Each number is 128 + 24 x the weight over the matrix's rms, rounded and kept within 0 to 255. Layers, rows and columns count from 0. Numbers have three digits each.

# layer 3 MLP up, 256x64, rms 0.19, rows 49-255, columns 0-63
170125139109138115161133192132128113130086165123114127124160126117126146135089108135097117119103148146133131143070117122128126110101150154134134159118147120105123120133123164148128172142113101
127125172134122155120112059110119144100121124116130091109135156123132136085178115149119150108150133097123091119134106132096157123160129173122122138116144085114184105141133177146126165140118126
071152124107135124139128117123127148116120113167146104124107156153113124137128124154129137144143127101152111125132109115112130141125131148149162088154135122067103115145158109107112192156106109
130121108097115134140103148121117122155166178153153104116142127097131121087109079158081193108157132142104096139142120128143139138113155149119127127140122087090120119187132084157131148136076135
120107159141138122171153119106131084099158105131118076160139122126104136101106130140102123116150138128144112131143110139139129169170124100067066167145150135144196139129114165131109122060140139
112109144147148107120126131162140130115110098133169133135151120142124143139102159185150077127128128109125128120144159116153144123110113119127140109091167128127147101073128117120125148098149108
112087143068137097187151127122084118107099105147122128158112127178118155146146137086133106128111167137146140109131149152136108103180123075089136123127183134115166120137165149108092117153127124
171094141116125127155143107094126142137118133168091118117132108150110107105158092129115089168095136107145117129168144121145151136116146148073117131126158137136127123134103135178113150143119131
111104138123151145109071094128112110122125110148157127109133132104121136168130097150134128144123150116106111142095163093140155109189139159128151079157155071111160146108108117133086148137123091
143127144095093155171101145134122117128073171110134070112157149137140093117173094143134118134129163145120132126161127122213141104158139106069149129093131134109139189105153138161108131131117063
154138152124118122142181172130089102131079130165153108148137134129118119118115123104142147125119124142135110105166126148119098122149113126107162111114126126127092132123178149104113122112120120
145142162118126149162111112130127149090123127130144118164120108135127117142146117146134094113133115110156132141102110096131123121132127111124134121127132108129182153145130144128104154147102081
103100144129123129135124146166143165133111134099159164140118104125117149136147136094120143119115158163116113148129110091122153099116139126143083152132169102116142132098113149152131105135147110
102118107139111137160130146121144120101096154166135142120152180116131117127105087137166135057159130150122117127126125108140156115176088105108107111131155102114168168117103134126133152113137102
144141176148127144135108111127123120133185104099135111104134139140099117130192112101127108078164102156093148112149145154150115128123148170110146167145131122114148155142167213080123036053106093
153134149098139129092112105106133126117121158113115139149088084125107148108198132153110137176133121172138108141133113134110160180123108141135113091094137136170124131108135131166070118123124132
098126133143087158131116112123127145106173079130137151119108137115117140167103160144112126109142115186105145112146186136141136120157118147099106110144149126115154153122099110084106132094085107
115116126150118137126156110139137094173112127149140121138124122177129142146132121161127116151138074107141122069139135059112110164151116167123139099133109119125118128160118120141119147136131113
162139117132173128106091118116143110140149171178131157157090110138132113120128141125091125154156140114160086131126146137165128126085108132093139141117111146147095124155094100091104151129124138
127150175095130153166129132143086120101148135139088125139142121141072145123182131101110163135120116169131106186128123139102106114130160120100114134129089099110142142148142124125088130133090148
148116125102109091080159118108139106132141161153136138131101140151106090135122106125113108104148137118140123107169083161128142146116108130121177109146167161127114068137138129129142161175138122
134129136145158094117156136084119143112088165157193111139137173131139119146136137111129109096085120143108102075171129142189064163138132133126133108132118126081142131149115137137115127180116115
126123165180098126085158166093160133123164141134145111135126165152104149133141086081120168150096106128077135092148144093101077110165128117120126093128129105177138127155119128146126107115124140
120114153105147163119103134089110136157131149151135142122123136109152156110133122111080128131167110150068142124129085162104159120159114134112114124131147133129150118135091152121142108112099124
132095159094117121183153079120067092140146114179126079120126130169114129119165103098128123162118128102149123111175134156122125122134149124062137100134144147133127120180138147164092163126103121
087140111141152164130093089186155159123126118144171119124090168128124135128119146130101110117132170081122130153126117099173123138123097150136133128141123133084128096126104156117149109156134096
138094137122139112130113105139109162139120113136114109132116118130103118115093122144082116153100137134172096121166171110136121125111155163134130085127164159141124110107127113175118137145140135
170107153112107152129114166116130122134146126142134168141079139099096135130163078145129135132119149146153121186132153142106106140117118131128116124096130110133111146127123122112114152110122111
108096117150109104115110131122149158137168140117146137118105128155138123123107110096107119114124148120151151190109156120115131122149123135149177079175123124147137084130108150126135134121148099
071131132089092105106131135170086096105120167129142161121130174147163168140090111158141163129145121151068124134106160136115117163146118128123161094120155120113119125133080082142120135104198103
110107135118136100154159144137120123080123174090122132124123151137067124143131145115138147129092117182084146166179159142099138182153185086084146103105132107100129109139144122156133130120104132
139134155141160124122095154128116112141157126140124106092145109133110125127157140168078125160115128128131098125077118096163125144150133115142153124143129089163167092135109122110094126127167135
124112125100146149122132125083158118104122159156140089107149156141110088128117115108131147097150088146132111082097137144152089165120159098126177074184133144089141141143135153143116176119157119
132143112167121169134104086111093125115131140154141088103122145130096139128117138155106145124127134071126085137125112100099111125123150160094152152198125157100143123140175151100138140123178106
105123110113101171162124139148134138134106154120155132158086145153105121108104148089116150143107129133102163162142097081122101154158167132123131111175113099156082139157091132144141120143093107
116118145133137116112120145103134112111110177123142127091118140153158131150124114101120127157114115120141119104092142174116108087159127146091129108109153098128138128129124121148145146111201101
115151183118106100206132104137064098095119160119171137150105156133138108153165106121114088160078144149101123123102107102107143133144163153123143107119164101131141117131126132139133132151150101
135104164113100078098157129135136082167122124091141142120123134118117136133149113100108134120136161152138151118132149126169145120126149171143154110129088115125131087143129148128102123157133097
136098146097161152179109104113127129110120146137150099114156103138113131124178149100103080122101169125145157124130119122127132127179149114093111138141121096141173114100156170147098126160101109
135159125104130135162120123137140147121105122127141100108141133126117110137170148140138112117128124149136138117101126119125136149146106153103121123114145106134164105088148186104119120152099090
159150144133112129124142115146099103116166124141171106097096113110121134154134162110098146099124122128092148121132143125143141166126088168133122118174093120112121129165119147126154134117107086
118158158164113157106137167144174162142133163120160087127146123130116153161089139112129103140161137146086117126110149078166115108157136117110091151128126079159101136115089121122133093108124108
149109158124103109159176136117101132099099118110091142129163124160114135107143142131080109109137161194125152139136137134124140114100154156135172075128077129119104137120149120148107173154123098
108094182125124123142154155155109144133129088138116087127126123112090136083166127147169136113136112156124102146139121125120151146142153135100150147116119160165122126111112158115102119085129131
127126128111157150131119162114193141095142162153126064177070116117098165120155115138156149142134114109135073188099131123113115114089143106108113136130122111111158149099178140134112134131134126
067105168197115092114136150133153151144125155132116132140104074167139142100122137130093122148162113178139117109124142105099153114138148128118158106161156083106165130074105056087133122147130140
125180150116106080119120155146119130128110121143146118129118126116102133092116082125172140107138108197111140156109148144108132141146133128105157129107163156092111123138147153092127118093094127
109134141202129134147116178136129161123113104160127132108173118102132135090106093125085105115113104195104136111131151120145127137157129155100122112142135127150132089117135125134122089094136152
085150144148100144123158109129116162096093162141106101108154135152091131129117099139163132114139104122122136146121158123114102131137131153133144139130147131090150154140133125107176142097123114
167100164159108115095172127138130138130162117158104096133129137151115108121131135106096144100113101140117134136156129097141125137123115124147167138097154144124115137147115151152070130109108131
117170164137120135092095094121120138146132123166149102115150077112110156168138158085108129117150160134134112110137123162128106131115109142134115137154068136145095110147177119141092150126149112
133120176170059063094150108092167108099173123163168136091117175179106139142096082094130134155109170157108181096088188125153171136135136139103157088106186105156114143150115123051115075113155083
149152141134148169074121160141151154141074122161118101110082082101108158074075087124088138147165162158127098157103180095179157096161145174136119173095129141086144137087080150148101098164114119
098118091129108171136096141090116152122107123150112124137194105138087155133121123157165144113116109151149095183154136105096129130136134153121153096144150081173135144083118095161130162043116102
179179142137126122110068109104172107101099152131142126128139102121134137160135120122113097142139165099113128150132158152107116102112126171140141131132127096094133102121150128103128120131148126
173147173089095129153149113123131121167168146134146093122136151130053140134117137095156109133060093140098113075140138128098114151140112147085187123165146129136095099131149202158101122142069132
153134106074139130100107100094118142112110153128122162131138079130091125147126106160113145098139131127145116130125180114109118146185118178127131134148133114101139090137138112154174130123125121
156131129156145092121124132119138123120155139137106129102161123145125121113145101096077101114179160151137105121104140138163158119097121140147137110173100114133136104152125085122149133181137103
097136159093088155106111105140146170079148159136141115149149113168106130142087118124125138116171123121160131154124141103141100131169105153104152164144140095110110139109132125110140104123108119
140121172159114137118112149127156097116128142131077156130124200126076162106171136074097122110147123185154084080150150127156127092130096110163125091100126109146095135146135141095142143103111166
105120102139122145120065135139149147153184121146157123120134078133115136117133131105087098138112171154149096167092119148155114099140141164134093125143087132154141110148114156114109121110142147
159139151177110131092095177142154147127169114117145133146131110117102148117112104146129160120137105139107113142081117122120125138121107137159153074144106124092153126131130140122113131100144145
104107118112159152145114164155116131146100122124171102117119129103104128110110152106163131093139133088112151146135150125094142101134123106126136148098128136119153121130137169133122158101151110
128071139160103147175118113145100115101157175129160110141119118101134124142138129140114096132126083129145103130142116126138139143156140096095146148149140087103176140115128119126130133120119111
146137126119157186137094115110155128151160149094151103151148143153130152151111156151117120088134087127123111091118116110121108142162162137093106144156113097119109104138127155126109133075101125
110164131151170124137119129102126148164113131159148119108075192135100145123109138141104142118115187128108095147135093076129124168127098172101115107135137069107092150159049126159128108162120120
165146155094144137124142088157153124159160114122168107126122113126111126116177148083137113105134119138116105128098135101125149138135118180164116121108116100103142118159154164094079111146074143
117131163102120156101121094121126114108157131137114183170102137123111174120193148152114141147125119135097116151141145119153133112092118093127114122109135121117135138134084101175122138079115131
094092123116121144193115133153083096146101142127172117084129150133090120141137132167152095139073120155107126154163131118087150124182173144135146124123153074174152114124120113123139126096135096
181112152127109097123119134159110100136144109133134155115107142114126152099167116132105099168115142125103119095150167152107130135101148148143146116122118138139115141153110122110108128135130126
130145133122138144124114117127076122084155138132101110095123116122134148149186101136123155075124082207094098102150147169154116139132119127160147111115106133094130139140147115129122157094141147
107109145097133130124119134166142124125136121150095135100121133175141150171130147095104135144123135119115132127139149121119122109108150153092142128124142109154129115135139117084072116147120140
132113107076123122124128115153096156143139118141113135156132093142123124122121110115132115101128153127155124175125156117140112125144132095128148130117147146126171111106121164126098146121157121
142117131111131118161131108129126158133105130140109136112148130126106153112193138134144106137105134115093139084133112165092152125170125171107124081109128107110120155148141129148118178154122108
064074124161168146133078157121174156171121120120150130153117122140145137114062111099064130132138181150144130135097135105147153115148158166121109127141096107131146120142095080112120125142110103
154165113119141107120095127149173116094129150135121123126087089141123140129107121119104181098106179110102148156124139077136146136099096102114137146126137162127155145115089191161133126111131126
158116150157127191110152134094131133134139137110128159101122145150101137117131135138113162114083091123094149107129152130111121164098135167132104092115124115098161147103158131109114196124141111
140113119110128169123142139146123159137119106104140138138101091140091115111132116150134113134082111113116116117170151142140102151173153187118112134132155110100125090149151117135131109101128173
130136146190127143071131101118120112175132147122128145112126128121109133144136130097101116142117134164108139098136155151113123130162134169130121100156138091114104178123102076130113157119107072
093140099132108166141170134131118145124120119173146131119084129176098080143120107139123144155160137111136113090149096120113142119100098140154157086095115113095133154150126155136136144123119127
150069139109141105096117103129122079088102159142150144091114076126111090170164110134103151150165160116118120119157160128193130131138133122137102086079140186133158117108169119174131122166152102
137200160154138148081189137065113103103127120106126184152091183158115146137128078105105187087131129140121087113142161099153063111105114144115121102123120102117146140162159127160153130071169118
142142134120133161099136085111102096123173132167164099141182140152113127128171124105115154137109152081133125116111145143108112123136138107144115111127137109147155117136160151145109144091129101
155165121140119114129105149115146128173147143166129097131125166136141107115103135115097153103147137119110116111132109119118112099119132129117123104129140110140140182145139128119110156134135089
136193110107126085179134144109145092130091199128168095094092129138078113153129142143136126140095153147124151156109140093111115143171140104121131116120118099120155152128122133145154120145152069
132133148141124141141150141138137145157107163166085110117092109149132143102147130120134135124131080151135141131122147107119116152156125119095151147120100093126140153153142151122134122111114100
132139134123162127125134169132102164127100126114145121178125117146141117118139156138129112073127098123122142094148121124116124113132134116148153124125096130119129117140148130133133150090137112
141119148171177073120114113141135118134155098132119132114147114130122132105118122091099103146155158078145134091145143169154169114131130144096142127118156134117123078142153139087097121134134130
148125113172092134135107144135128094100124132135177118149117098109139122125115140145139097114138158124089131124122156095105140123137132145127115166110149142111124159129094140134110124089119130
114164137167152089132116083135121127098137122153099111098148155141131153116124114131124105131136131118126090086140153162148152125116141152086148143153171160130100117149143167108154115061150120
149102140118151141129097136171121134146080138126133133149119111107125128146134124117091098127120133131197129123120123129126167109125114150132141142102182145082138105135105112151103154113141120
137086130135166129132140132104183144146141087132117138107099137145128164099118145121083119153108123124084115095188148158165102178162133152112078106159119121133126093131120126135151093139151135
122128109111082123133122178138167147129132138128104155120138109133118151135138138146121120110124107146145108137149137088126114117130147134156135141111143133162173103107124131116120105108169155
061154131128092119161128124134160131115111129144122129154140161171149151165096135117125129103120109140097111136147136056137115127119087199157139098147145123075115133142159100136150144114107121
150124156112157121131139150133079129150127136136137126115129119137110145116121104132134104119099113134131095140142130120133117160129156129103108138116172101117153108103125095169073176175108141
088139119111138158123124131150099140139130136113190136128091118138156142114157146132131145126124141132081104158104118118120080134159072134158122109139109132149164122130126156130127091135129117
136129142150141124123138129134156143111064121146117151118143085115100133126130084130127111135087140148120144131153173093120174137156131133128155159162141128081124096081096144146157125122111115
084102151124100107117123081134127103103152153116160122145142125125110160154140143144143076157150135149136092142169160163138119125122107124130131145127148116090129100123108098149125123116133148
139107229157114107125180121139147104081145153088160157104103120169133153148127133077047173137121137140102106136159130078091071145127146143137138157125120147131099114150120069151133149126132130
111130125165143143139164169146122161119142112144131100062101154150112134120131163139099101066145151133105130118126138101107121111132119117126131129187108112108107142149114159112135162138090112
085147133143145122131118120140165161130181122137128117157091108128112130152116091139113137141136122142105111108132146140149118121141148114098089115147126138142165116113093113127152087104117112
151133158142146095174108133184114073080134153145158083146090138102113124100147114167110107157122171094141110158135158134155143138182104151107111124101109132099132140122128115106153131146125105
120163125115097131114104186182105095133140143151142090118083160110109129156179138158135135142090077133107131150109092126117098152143166127117135101145115104156131126156153122154066128126129097
126112134113122148079131118098126112128150101162108163131147108140134175111118119137079143110160135120094123142131164132111122151131117152141118119165126105098124112125118106142147148124144133
109138116105131155113133100114138116134107149132160115120109138148136085116135129117125110143160121109118160110146151116162107188140147106130126102134110144118132138157115137133120126094152096
157098145134125144168125120075147102112117160119124159098118118138136190139143100163106129134133164095122104147159127116116147157142131137170098132140147110121125157109111101138130098098130092
151132135152129103147108133116128145153131187125105158154080100153091164134108145107069141151098175155145078179163107123110098136112149144161115128065134136163125160123161131139103089115122131
113192105125141105146096128138114128135108104148123117127124091141123171104098116120116130099167204140144129191081114114143156116161147147103107138139115119070160129139096154115137122140124123
139144145126131124142090127104135153116156144126117106064165114196120182122133157138095091102133120163119141126102115110108104131151108141130150125168152076156104119124134108108134167152158126
095157146093155130134096119100115148116097147148164151101094133144112088105085139152103130133110141118135135177107124125118147139153111107142123142152153181090172093112099198137082127135135097
136089099131066130093099121092150079120141164155124151134098151126083161145137126136115121135099126121127140111154139111106162161132148131140130092185116079168163141118165118138202134124167092
122110141125153135147124148136138154144115113139124104104111106129104109101095135162113120123139146119168132157107123137112139126128103138150177128129128148123133096099097166097105134127161120
109105146155149165104109136119169151139174102170123148104132101107091168124144157156066159170184072165118069102183159096086115129122110133138098124181116111120101150101091118106120170063123144
095186115126131143153111203134141137070139133131137116116140085132142073135096109097089110098136144154121124157082132143165105130153167122155146098150120171139167105125132115135092140078131132
159126149119128169108133124128093158154133124150113136125099131137103143073170124121127120134131125101086136122112128124122121142134100156133132161121108137114124146165105174143090128151115127
091122125122088162161121087134122108097148121105151121144132164185105148142130123145156104143146143152114104078104135117127131137119130152150119110127160142131102132171105123119073093093136143
147169145117113148091112091143143125098126131176129116127114127136112135168143107147123111145110117115143135110120154140092148141135098135142135130112170108068142133126142122130112161108134121
147134141130120107170095091126133124149100155133115131171148103130132137096177154119111128114129172109152109119176126145110127160109090136083130138148111153135162118107133173148141110131107115
119118129073093125134124098109095121126112142170125149154132144149122158106194133130150086136120115154123116118163160137108095116140146098079163125144132104155091116157126100163175149105126133
104072137144108119156132140107066102111105126152142102107147131117126125104149082106123109171107147137126120172150127131132118141154137144124139103119160152133158129122114127181106118138162127
142125123138144112158120080101147099074102098119150140146138143161133112129145152154108121108165144131154113132127106098160138101114112107133167101134105136156158137133151156120104121120101061
131155115138129128112137138101167099128078172175120100120111084149098134122147146130136129121118119130096159121132102124121097173149083132125144099149121180130101149117174152160160116096163122
141105160148143124140115118138097147148154129164137090107123134127141132089170097118110125123134113139114137127138113144139097124094110142080153148111127144114136158120109148143106120170126104
108099155055107142113149132120134145141115130130117178109102115174127137142113135108109133178138158115117126148148150165111091129161145153105110096097147122133129101125143144144089124152124130
158119137090154102142133105100085121104116102153104177122091109119114168141169139105116112123085186121108142125131155150093149137117128167079118142124164114107143154109155154126127158165121123
137154150079111143110150116069124123107160130144124135110116165146163171159114121129117178119147101098089073130115149118082137109135140145115106078175132123132182135124126165120155171090140099
120117127107113107107104098140133139146175143110116117119092107148144130140120102094127091111137157153135107129145132140125141131138112159089121127161171093185127177127088123144130125098143122
093085124128121115158120171110144096103115152136134084155133147147126126124141090132154166138117123142134115126120127107132111090113166128126101139092164137171140156106136173148127099093154097
113102111114130152155076112080095115114091107146149118124112133155115106115158168150109123149080130147116140129144104147100138136143134161148102119080142078121217182163117153141130129107117110
121180128142160115117065097143110144099115172100165145099085088133108107135082123155112158111118130137082120160164148110146129155131100134162144145164151102090146137141114112150150105117131113
120122113116099149170125121101092157134089119179091185097133134159092174140134123164146146117117137158081130130163108146078181092145078129099114079141108118093164157121124152131167108136137116
101138112136095080109145130150110148135149139097154120132141087186108146152124099087154151141172129134146132076163147107132155131117149117110133116127135116090103109139133141134142151122139119
118178148099121128125134099109067097137101109140154148140075178168133107153114148126126147054089185134115106124132140089123113101108105160122132103152098086128192158183124177112117165128122132
122120114135081160115132148149139061194074184131106089118112141122088133195119142128134134127107087105151135158151110066115136174161144149172108136156098100127135110150160131162117143108174078
141129137095101193115158122121132112127058198108101104123120118129129118179179105169093162142120122118133114101130129080124086137143177139149129154136132114131140129128148142164106166113127099
121113136154133089126115106143114100150117105109100172125130107166155144124121158143093130156137162135074132145157167125115128113147114134158161096134095118120129170139104115098133121083127093
132114163161131143132129136146102108155150134116127112096129097137114111127161114127105101162137118114139137104148179150137105120150123136131158148128104108095107122151123073128102150115131114
135128134137125159169125148119115120114096152110102110127091125141112116143158088142146133100084143108141158150157157098148141082124136136143149128111126113141196162062138186118139132124150099
102108108148180143126116171177170101155155113124155088114083124113153175133090119132070143115125154124132075126146125143226133114143117187091081152132132171089162113146122131077119123100096133
113110142107127156099078093150115103113082099108161131139063116129113172127107146154158080138177167160082093141127142128174147133158172172130092139098132103123148115120087136104123102152113134
117134161113141152125088146111098114071133133127156133094138171115098103145153158136100150168143137127109112115124159113096109152147141143111116126124104127149130122136109159134117122141148134
094112121135142121095116123124105159117125156110168156085167141118139141148157125122136108084157141105136107126139147146096145135145104157139117134159110106097138106145174148105122113122120100
093157143087108133163130139089135179111144129161109104167144151181129172154094156129113116118138053146117083138110104124164069104163131169143152118134147093127131127132201129116145121094147094
132141130136134135147114124132124106117077122145131118133153120142137133124145111130098100159103173081160137123109118095122132102135142166092106138154154095108152119130105130178132150159143115
151151109078149133163125127107124122151135103103117182142098079149107146149115134159118153119119152138112133154123137132167101145109155200097123104118113099092116141176094136148123109082130149
074143129117142086174135120164130107115103121140118108118091114179139133128148168160110141136132158173112107140139125132163108098126147131110112073113145143117130121152138105127074124142134148
137119121102144084161138152111105119164128139127148135117089117129145131135136091103108107131153127133107160134131142096135152151121092154130148115078126167090143090137128126123131154181148099
111139138152145103148113145097130136137112164125149147145133113149161141110139107102115134140130112126163124093116143111155107119151107126104151083147104118139123131142145123092144115101142131
096103143123101157125105119104124165141126109128138134127149125132161140129119121107128117125135107137053150127146128101139129157168125134138163107152133121109135135133140116141107102129143127
117137122087136132131122143116120150102116119114136105121093140112118131150150136127152163080127142148116078175103118111141141115125125108149116154141119145140161132180130144143092136117151102
122128115129186079136114139157156118109144118168148115103111137140098147135116142133126119119117104162138098125126130154141089088096167166126110099123111098137120139149119139110141152145129131
106087122141081146159147147085101142123111143121157127157145127125127170106109124109129128136132140147166110174114120111122089142126096130132170114138139158171127162141116094123119119102119101
110161145119120154130104147172089107103148154110162118163145118108140109142175107149133099136139151105070115122123128158113133125137107151139112130118132171118147116118121083153117123108130111
152124154122114074103114170109102079121123156102138210139117157095091154145158126106142157126148085142074051139154151094166050129159127138117142089152103108117142133171171070126146141165150132
087128123087134137138130127126120124122133163164101138152142111155114162142174138101108099134115142136131134107105108143129100142137139094108132112191099122158123133105130128146114142139122122
140118172142104102132124103046110103146186118122146144125138158167099155131129162111142151137093095161104109086129141137125124195122106140080134108146150069130126104140157123137159107113176122
138114149176165104125150100122103124138169123159132089107112087131089118085121086133144172125119092174128083146143178100151147128101148185096150133100132095146135146126113134090087128104114155
154130111112096158102117168122149132112113143126106183157127120116091120148129072124136101112158122121124124126177149156143102135119099156140128113134150104110142134121130083149176094100118131
140146143087108129135135092117102094160133102145123155086092196165091153115172134076095132122084168157107141128115168090079169125156119165125150108142143121108148125187147121090113092160113123
120135154114138095149112152209108073113131183138175145132103146081136092105150112144096139141152145115071103138138137127242143157145125154094101080092055145108132104135155134128150099168120098
130097106141161147132131110102128125122059157141163111110116143142161112123134170130113103107119150105113118119129140095127114122179156151161128147081142124118181154117097146122132135140148099
144170143115120092150089106127151127124112160143133141115071135143100121148123114110133115118118122153147115145129080138125097141125146111108158139096139131115147145154146146099141132135156124
133111127114111115103082142123154146131121121113113166121109119163114140146135146135099144144084150137096127121144138151110151125172157117126070128113109119084157085156121106149152179154149121
158112126148147111131098130102134135138115104116111135144139113166151165126140178134105110129115113129136107057135135104133119154132139154145139102145137092179119168154130111142122145082152102
130142173100171143112125115126113153145141100090129174147117096159110124152129115088106130149140114138095131094128155102160107122147133161117148119126169110133149115163112101109091138141059143
130136124151116133125084113116150119187151093142111153134120106112114183092114120100072148160117155138093107130166161110155134141146144166137095128133099120139169140159104113067150102070119149
157129128123139096175086090113101091145089148121108095131116090153105130138078130098095139162135196144145118134143122164130141134093123149112170123143127145139110142153143149122158095127113097
103122088119089128136134135163139145076088142140120136126169136133119172138127126129165104108143136108159111133159153141116111124120128120113152109173107112062135144162113129127143144089152117
132126124114164145127129134060149105095107128144147111136156111136135143088145142110104122121150182168124110213111135121098141153151113085090124153154137126138110096123138125133126158106089112
109115110129085094128114114162175117135092166112137130143146081162130128141127119118112156131144174124138130162154112102117099122113119123143157126165120145118111087119112143103149147137140115
119178177104108153204126162172109136100099120104162137133082137154084124166103139121127160139069143153051135164141103082077121142136137170115106128102153100106131105137118134172144116154103117
122142148121118136110123199121106111164092127152122089174113129117133089142078101135102129113186093136147155132154115102125113109127131156126165116122140151169134095098128125112143117092145108
125108141113117086148124119156099105093122114146125095131157120155087123132131116146115092155099179149124108155147157134098138126201140095121161112140152144111148080090135097163143081147171119
177087139142122109129088127070134119134116161135110137110136118119090135109108118102128136153160084161114114137146169138125128112109126148114166107130144108172137143174117096115147086111132147
097128124150160121173121110144161143105118151137198127112094170127053161121095137127129107119069175150130119135118143099130110129142202125125144093127146086119075108147109142130124108112159153
172115118125128118156128135126137117142089161139117158169144105138133119131122135125101109115096134091127140109156144119124139125107152142090123131157103109128142137139152130127115093108130111
127129150079131120111102148147118132146119127148144163147102131096121179147118123133104159124092101157110129152135162058101139134148117143156124116117139145127155106123103112119099163133134145
085158131115178114148088156124156148089128175091157113144105119128128116116114099142068140128151169152094142132142087158162089169147118098171130135140055121117169159107126148108097100175117086
147130170118129138112116099097136122146131143123117163166094117134108161115142146181102109153143136098115104120159166142124130121113120134089108136117150100104166112104116096137128110125122128
108114119133126125119111157148132149130140145108153140133128117160126142122112137103132105105119109151122131128117140143118108143152129130139158106128113094149116129150143124111118115114160129
170139176114188151092133159110125103136167114144118119145136067106077144132126098126096134110143129140156133104091150152150119146138139164096121176143211153111119122078105145123088091071131136
151148142126131107108157107150124157117100105132113125138104120153102140102134100131149125127125148141112073157109122097152130121124186158122122124101178130085100112142087174163093170132152139
110129156121090116131142147140081127117142137122104117153098150125124150125090109131110133137133131131113126143104161106104128108153141138138166087160180112147157142121079103130165122107151135
088117106155130106180101100130132171134177137147150077135146120167122155125099122079116093122105160116142106110137129116157137116115103141146162099143137151082111154142134120161123116132148124
107130142127122127129134151123129144119131147112111085176140125155137174152104148093142098128137070151126098141098147135114089121147098174157161124147139108134145142137154093081133152098143117
156110168094114115129162133117168125136133109150110102131118100165133149130118121107119137121135126178120119138116106174152075163166112113099139135134132178144143109110135150108100106151104111
118165152146117133098092159086080149150069133187133110149123112138164120068091096148117164138155123139136113096107131156136150098139148199137128074095167124121170171159114107073098118095134159
114108138149120170110110148110107133088104107146126143118150163127160148093151115123129121124155094149088112110107144097135126137175094125120141123131150153110143140115166141120108187138112123
084162136168099094183160127196113058111112117129129099163153132212122103126131116104128102144135161121108141087149139126151099114135142125140151125118142171112154099186121139075075051092105146
141095127089109121156143191119131106119118135145161134141133149111097150134132117141141150129143092120132097152142102091103109123113133126142128140104129146144164119117153188125115113125108120
168152174105141142170141133135120125126113143097115152096126116144103119088153119130083104126147160141168121104104090133106181148061112149095171141149112167132096131125138179149116167116096102
092159152138141115110151144132065102107173120138121162136130147088110151113112122196119154102145146119098086158142168143114175117114136165142128124135130106077136111085133116123137146080182125
142103126112113091104092085141112129076132172151104126153149112151129157143144111103074154203114134136129132138131158147142138126114155089108172079107121131163141120130142117140137058111217105
159144119104114193128117106102068115131161150152113124144176153147132133123165131097073130119101126100115124141134105096117108130143124146124123124133134128112157145142141182150102119106129153
132093156124116127123118184144099118114097147133109151128120130135121168119136124118133119110125134127154161125100150091121167136109165117143096126118129132137132174111122148183107141124127104
092095135103096144121130111119141121089087097129115136155097148163131090114160131130125085103138162155136106156130115111149143126121103127132126130166159171170167122126141122120122114131124104
137115139150133118070084112139123119101178118143144140160132113149096134105149115127100149136178150129145106107163180131100109137104119140138124093136118136122123119137098097098118118127150169
144119107073142160103122152124121138159111122099090170127099098150127151115129149095120108122130097147151088097188141176142095137125157149125122118164117094170142126133110089137098138120124162
138108119099143134095107111111083144136129119151111143129093101122105156077165138136129134137150136102159125125170159190110133133114106159105128107117140138126121091121124136139107185156140147
104142146139090125108103141124143145142110166139110073167150124175114141171128102096150135148121111120157101142117139099080095117150135174160138142139147093111097118152130122126108118105140122
111121125142140134145167169136084099156119105148120144147133132125110140097118103141113159115105103130161106112128142111138139123114143132124130126138166142110173069101136119138124113102156127
146151135112148101134131117152132123129138149125158081159122135150129132119110123147099127128116128081114144116123121105124109137092192141131100084131157175100121103136104126163121109116155126
136115124169126160113136142102150127126153160130114112126135143143078152130077106059106147111138088137154118109136154083138142105121156139091119133148152149123150132129092124159172144103105139
132137134092093135150140124164115092152107173118160154139136126077120122122122127178113136073087119151117131165146131102108129141124152160110079160125136108124138104120138166168135130055138121
126171097149090094156133120112130109085095189135151081145113106141151065088131090143114122130182166163123110165146107157188113144132117115136137125134113183095154143155118131137098136167105090
124119138150118133169099142148139163119143117170143124122121102118080153082092132172135162099162110133104137136148148124141120130160111130142138115087117147082106111107152118125167153136105127
111159142091137135119122143166162133110077142106124120161080164138088137130104102112155132148118151154091076144162104120180124133108126125133120129094139122163126107116137168135111103161106134